config.toml
num_hidden_layers = 8
hidden_size = 64
num_attention_heads = 2
num_key_value_heads = 2
head_dim = 32
intermediate_size = 256
vocab_size = 2541
hidden_act = "relu"
norm = "layernorm"
norm_place = "pre"
norm_eps = 1e-05
positions = "rope"
rope_theta = 10000.0
rope_fraction = 1.0
qk_norm = false
attn_scale = 0.177
bias = "all"
tie_word_embeddings = true
parallel_block = false
init = "normal"
init_std_qkv = 0.0625
init_std_o = 0.0157
init_std_up = 0.0625
init_std_down = 0.0157
optimizer = "muon_variant"
learning_rate = 0.00948
lr_mult_o = 1.5
beta1 = 0.95
lr_head = 0.0104
max_grad_norm = 2.0
warmup_steps = 200
schedule = "wsd"
decay_fraction = 0.662
decay_shape = "linear"
final_lr_fraction = 0.0
batch_tokens = 16384
max_seq_len = 256
doc_mask = true
train_tokens = 86520000
max_steps = 5281
dataset = "wikipedia_en"
Each number is 200 + 20 x the weight over its row's rms, rounded and kept within 0 to 999. Layers, rows and columns count from 0. The size before them is the row's rms in percent of the matrix's.

# o: layer 4 attention output (transposed), 64x64, rms 0.232, rows 20-31, columns 0-63
# v: layer 4 attention value, 64x64, rms 0.185, rows 21-31, columns 0-63
# q: layer 4 attention query, 64x64, rms 0.194, rows 32-44, columns 0-63
# k: layer 4 attention key, 64x64, rms 0.188, rows 32-44, columns 0-63
o20,066,192,211,192,188,238,197,211,162,189,206,205,188,205,202,216,174,182,212,223,208,202,181,191,187,209,196,181,231,172,163,186,176,194,199,203,186,198,225,224,215,212,209,212,201,238,186,249,191,209,181,203,223,173,198,195,151,206,212,170,247,229,184,207,191
v21,080,177,180,253,218,219,185,200,230,188,165,183,210,222,201,187,169,199,184,195,197,189,222,191,177,194,159,188,247,195,188,179,190,200,221,198,224,220,216,215,213,198,198,179,215,202,178,172,222,186,236,209,218,201,215,197,191,220,190,193,164,188,182,192,237
o21,046,192,183,191,228,202,218,226,162,183,190,226,184,209,186,210,189,191,185,165,237,151,200,189,172,156,212,206,199,184,200,183,224,186,189,189,220,175,225,211,210,186,219,177,173,209,190,196,232,240,204,210,214,235,200,186,201,201,208,201,204,206,221,223,230
v22,091,201,209,212,217,239,189,189,202,202,207,215,181,205,264,170,191,202,187,222,177,194,198,210,210,180,184,199,225,168,197,229,230,161,209,168,202,168,208,196,216,202,197,176,208,196,221,212,216,178,200,235,190,152,182,186,183,207,185,216,212,184,225,204,193
o22,069,242,215,162,194,203,197,180,180,223,199,193,191,178,204,218,179,185,199,217,245,200,201,193,228,198,159,216,195,192,201,193,173,197,207,237,187,181,213,232,219,195,196,188,191,226,164,191,187,174,231,201,199,217,182,185,194,198,182,225,230,228,158,199,219
v23,086,221,202,222,192,244,201,170,201,178,181,208,199,204,214,227,186,169,190,193,182,203,210,206,200,195,172,204,236,218,237,193,194,204,225,149,195,223,226,229,160,212,204,196,205,171,186,211,200,222,206,198,176,176,182,188,198,169,236,216,211,232,189,188,196
o23,069,233,195,220,189,200,187,214,192,190,205,197,202,214,217,214,185,191,200,193,224,175,186,173,155,233,151,223,216,187,180,203,198,172,175,187,187,209,187,240,177,215,155,207,225,204,191,207,219,226,184,215,176,234,202,227,215,206,191,225,195,219,178,210,182
v24,102,214,219,189,214,208,199,201,190,229,203,179,197,195,191,164,197,209,220,193,216,207,176,224,249,204,226,215,196,239,174,242,207,203,214,188,158,213,184,179,178,218,185,193,203,198,206,174,195,165,197,212,170,206,197,240,219,173,202,169,184,193,182,220,229
o24,077,195,196,177,227,219,180,180,193,241,207,208,202,151,196,193,202,189,191,227,190,229,222,180,196,216,207,162,229,206,190,199,249,181,206,212,203,202,197,145,233,188,201,198,221,182,192,204,197,239,187,170,190,216,204,190,206,222,206,207,175,174,191,215,198
v25,109,217,198,186,190,200,189,237,212,182,183,184,217,212,210,168,168,224,188,189,193,183,245,202,181,166,166,211,250,182,174,192,212,198,214,173,201,183,187,212,194,227,241,193,192,229,201,229,204,211,205,211,196,185,163,208,208,206,182,193,209,204,177,221,230
o25,089,207,205,174,220,229,177,222,221,205,217,187,165,214,254,202,232,198,198,187,176,151,172,197,190,206,185,207,193,194,195,204,207,186,217,236,181,203,210,185,177,215,206,196,173,202,215,217,216,178,195,226,184,239,212,228,199,197,220,184,180,194,160,181,200
v26,092,169,205,203,190,182,210,198,157,208,200,217,221,202,184,190,174,208,190,209,214,224,212,199,233,180,168,207,198,194,185,199,212,160,204,229,201,169,193,182,226,197,196,202,266,227,185,212,209,206,230,211,226,196,183,211,182,187,175,204,173,206,163,212,226
o26,077,214,207,209,190,215,202,198,190,181,201,175,177,196,196,188,211,198,186,188,208,224,219,204,216,197,209,209,213,189,196,162,223,219,238,231,210,175,210,165,193,247,220,184,203,198,161,194,224,231,185,217,172,162,238,165,198,200,178,190,207,219,162,197,213
v27,071,187,223,197,217,203,186,194,210,214,154,172,217,191,169,154,173,189,190,209,207,203,208,196,227,195,177,178,213,206,201,197,181,220,225,190,205,247,203,203,183,248,187,203,217,159,208,215,179,180,216,204,218,232,232,199,198,175,197,191,215,182,191,186,227
o27,045,165,237,216,189,186,203,244,164,188,190,228,218,174,198,178,184,223,194,235,188,189,190,173,184,221,215,193,200,213,223,157,219,182,210,160,196,170,198,182,231,202,223,213,195,213,195,198,194,216,207,198,211,208,187,216,194,241,194,218,205,179,175,217,200
v28,095,205,217,212,213,157,210,190,171,157,145,226,194,186,188,208,177,204,226,207,244,214,207,196,201,199,216,209,217,202,195,212,175,187,198,216,222,212,193,202,232,202,203,198,205,195,165,191,195,202,190,221,209,200,208,186,233,158,185,226,193,220,155,217,214
o28,083,206,214,213,192,182,217,213,183,179,189,196,162,194,191,205,207,185,222,190,168,214,164,177,216,200,231,197,164,252,201,201,215,161,201,209,226,191,208,213,190,221,195,177,199,205,187,168,236,230,188,213,191,193,237,226,185,208,220,212,213,205,201,159,182
v29,071,217,213,200,164,206,202,188,197,205,239,182,173,220,212,196,203,185,200,209,225,204,249,202,163,193,219,179,171,237,214,206,203,183,192,215,251,167,203,179,208,170,232,180,203,176,179,192,213,209,187,220,224,207,215,220,194,179,194,225,200,198,220,174,193
o29,050,209,209,171,214,200,196,210,194,209,225,209,229,215,202,198,174,169,191,205,226,237,205,184,199,224,207,215,213,210,192,250,217,188,182,196,191,198,201,160,198,182,194,152,222,203,189,197,213,205,249,168,163,210,212,200,154,181,195,195,222,183,196,188,193
v30,102,182,216,190,207,195,196,200,213,199,221,194,209,226,246,197,190,218,186,204,186,199,207,206,218,200,154,198,222,210,184,181,181,198,221,167,208,180,204,227,153,210,210,156,219,215,234,180,191,168,255,203,191,185,217,181,203,193,178,191,196,174,226,201,204
o30,095,205,161,202,195,196,229,197,186,182,186,202,208,183,230,205,213,196,183,196,215,212,232,175,204,203,181,205,176,192,194,179,207,219,185,209,203,191,217,206,180,216,228,231,161,193,177,158,211,221,217,195,242,240,192,178,194,174,174,219,237,209,164,216,213
v31,100,213,198,216,216,213,203,193,209,218,203,209,150,183,186,184,220,195,185,209,215,170,195,217,213,228,174,170,220,223,210,220,202,179,199,204,206,165,178,172,228,199,229,175,213,192,213,205,201,202,160,186,203,209,178,214,197,208,255,160,173,200,223,175,207
o31,076,203,235,204,215,243,194,207,182,208,183,159,203,184,190,185,164,197,183,164,215,220,177,186,183,204,183,175,272,207,177,185,191,187,190,230,233,201,177,212,212,189,192,186,211,213,218,214,169,207,213,220,205,213,212,205,221,186,210,199,200,175,208,210,204
q32,145,221,211,181,198,209,190,185,191,225,223,180,213,169,194,209,181,218,222,226,181,220,178,184,229,210,213,194,218,205,217,167,192,226,239,214,214,199,178,196,209,200,217,195,206,200,182,208,163,202,148,205,222,185,245,210,224,193,148,204,211,181,191,198,181
k32,099,214,172,199,189,222,188,178,175,235,235,201,207,217,190,209,176,213,225,230,171,186,213,199,216,182,197,211,177,201,233,175,181,252,207,177,199,212,157,201,214,208,201,206,200,224,174,230,158,198,182,223,214,197,207,205,229,193,193,208,204,165,195,190,199
q33,072,193,203,220,147,204,215,197,205,241,181,239,161,215,193,197,210,208,199,188,173,178,220,189,197,194,235,203,179,216,211,221,206,205,187,187,185,188,211,190,183,204,192,214,232,185,241,191,190,204,228,197,218,224,187,232,159,203,210,188,175,181,228,192,227
k33,086,158,188,191,189,215,211,166,194,188,229,235,212,178,197,228,173,192,200,230,205,163,214,212,212,166,225,221,197,200,223,172,199,211,182,208,201,205,231,184,211,190,235,187,250,194,221,177,177,222,202,202,190,180,202,212,173,205,184,201,191,236,204,206,189
q34,078,190,178,197,207,223,220,185,198,229,213,206,215,178,227,193,220,201,225,204,211,164,213,193,219,209,142,224,231,197,154,225,220,189,216,210,198,169,179,212,234,223,222,188,216,211,183,206,179,186,181,219,198,214,211,205,193,186,203,189,172,177,164,216,191
k34,071,202,196,184,209,204,195,185,181,224,212,226,197,177,220,161,200,209,204,224,195,200,210,197,229,214,168,220,196,170,224,167,224,224,194,195,223,158,208,237,197,225,188,217,202,201,184,193,180,190,164,192,232,222,213,189,201,212,226,178,190,151,174,213,188
q35,077,174,183,193,210,187,254,200,190,178,195,170,220,200,185,187,213,175,178,187,221,181,211,180,204,188,184,204,177,229,187,208,227,167,196,226,202,195,187,221,206,230,204,198,193,189,252,248,190,231,216,176,188,197,205,192,198,193,221,208,203,233,183,200,171
k35,087,167,250,191,219,156,192,214,201,212,185,187,220,176,195,210,189,204,167,175,198,206,190,201,209,212,191,207,204,199,195,223,195,175,193,189,197,204,208,223,169,198,194,213,170,190,220,241,195,202,218,171,210,204,211,214,209,173,259,204,204,180,160,222,226
q36,095,173,221,170,212,206,209,195,207,215,186,219,186,213,183,187,225,199,170,203,221,204,204,238,196,179,196,226,232,186,165,198,206,212,200,181,176,234,196,198,170,203,168,215,219,158,179,193,236,187,206,211,215,221,217,188,197,204,188,187,216,179,164,218,245
k36,086,147,203,193,173,185,191,186,210,240,206,226,190,188,211,221,212,199,191,187,212,211,204,206,205,170,178,153,186,229,208,217,233,207,186,228,215,210,171,196,172,186,203,206,210,174,196,201,214,238,181,181,199,223,172,226,197,199,201,195,201,215,165,238,192
q37,087,183,218,171,193,208,199,197,194,215,232,218,188,229,163,237,234,182,194,198,182,207,207,207,191,191,184,201,166,194,156,237,234,185,203,198,190,223,196,197,196,189,174,193,159,187,221,231,239,210,227,192,227,191,206,178,187,229,213,199,180,209,192,197,218
k37,095,156,226,169,201,190,183,198,215,210,159,191,194,197,168,229,199,181,174,213,208,240,229,187,207,187,223,175,208,187,221,184,181,217,222,209,195,226,180,246,216,179,208,199,226,178,185,201,180,219,225,195,182,204,182,204,169,219,216,206,215,213,228,207,200
q38,096,202,190,213,171,214,224,170,210,208,175,245,196,227,186,209,207,223,178,182,197,197,175,175,211,214,175,173,194,232,189,217,191,197,201,215,217,209,253,183,175,219,185,203,206,210,202,188,228,191,163,193,219,165,216,184,189,210,216,175,222,179,175,191,229
k38,107,169,212,214,180,190,184,194,204,190,193,227,207,198,206,194,190,216,164,208,185,160,231,215,225,215,219,175,179,219,223,208,252,177,187,186,188,198,196,182,164,189,231,227,175,200,210,190,200,222,226,177,165,205,176,206,205,197,197,220,204,193,178,245,204
q39,099,182,211,170,210,187,247,171,211,221,198,169,162,181,226,198,197,208,215,212,227,235,183,189,213,191,205,200,182,228,195,218,220,197,200,230,209,206,181,208,204,179,230,185,225,178,189,231,188,212,208,165,194,212,183,179,172,159,191,207,202,210,223,171,214
k39,081,232,187,189,209,176,192,217,192,202,200,234,211,167,180,205,183,222,225,224,222,218,200,189,218,187,164,211,188,185,200,187,177,202,231,147,182,207,181,198,228,167,196,199,215,209,157,211,234,201,212,213,206,211,198,182,206,185,247,187,177,203,185,221,206
q40,107,191,218,209,154,239,226,199,169,226,192,190,204,164,224,184,222,234,221,200,177,215,189,218,209,169,220,186,223,211,212,204,149,195,205,218,198,188,197,200,227,227,203,206,224,210,208,184,171,174,169,204,191,200,171,195,207,190,202,181,199,176,193,205,232
k40,098,181,200,220,206,159,168,195,206,218,205,200,172,210,231,222,205,188,184,210,206,165,208,198,232,205,238,162,177,209,207,209,218,186,238,189,234,209,209,197,185,194,205,160,241,206,214,170,211,205,214,168,184,180,205,200,213,182,215,166,204,192,190,222,203
q41,107,209,209,179,226,197,203,240,196,205,173,210,177,173,186,196,188,204,210,218,176,214,187,189,227,208,244,240,184,177,175,193,181,177,231,171,206,217,199,205,195,216,223,201,237,178,194,171,212,155,197,189,165,192,232,235,194,196,210,189,202,201,193,193,199
k41,098,171,224,228,223,229,173,184,192,205,220,185,194,186,221,217,225,187,235,207,199,216,179,195,249,190,231,177,206,217,187,180,185,176,217,183,198,189,190,220,193,199,217,178,214,220,163,163,189,188,189,195,236,168,208,188,224,180,212,208,198,218,226,188,183
q42,108,205,221,229,141,177,201,204,203,210,193,189,229,220,188,203,206,226,211,205,184,202,231,205,215,182,175,170,172,224,217,188,207,212,187,202,206,203,166,164,207,194,183,203,181,206,195,178,201,188,224,202,260,199,204,217,190,172,211,198,166,227,206,231,194
k42,098,206,192,154,178,173,191,229,192,200,193,199,209,216,188,199,200,201,188,215,204,180,208,196,211,178,237,215,194,170,194,185,222,181,202,200,182,195,224,200,201,222,157,240,213,222,249,203,192,206,169,212,171,208,213,239,181,185,174,172,176,225,202,221,186
q43,105,225,223,232,199,213,200,204,190,164,168,164,182,205,186,215,212,194,199,188,196,211,187,179,197,189,173,212,209,209,226,192,187,220,220,230,187,208,211,247,207,232,198,197,227,212,228,227,206,209,204,194,168,207,203,169,198,180,162,223,207,198,178,149,212
k43,105,174,227,184,191,193,212,214,170,201,197,191,188,178,169,163,185,205,221,181,226,220,180,239,202,235,192,233,173,185,182,182,196,191,194,192,215,198,205,214,188,182,188,213,182,211,232,227,211,206,219,185,187,215,189,188,224,163,214,225,241,209,184,234,224
q44,109,207,220,182,219,190,231,188,211,232,216,211,240,218,170,182,191,196,182,176,211,189,195,222,205,204,175,193,187,205,198,199,208,209,167,180,190,190,153,194,201,235,185,203,192,193,210,163,214,230,202,193,233,218,218,227,203,185,194,148,190,223,186,185,234
k44,108,189,223,193,199,208,191,217,205,197,206,190,202,200,219,171,200,206,186,173,192,198,211,221,210,163,197,197,211,200,212,195,183,211,201,238,188,189,168,232,152,237,179,167,210,186,206,268,204,202,161,187,203,214,199,210,199,193,200,188,212,210,174,242,220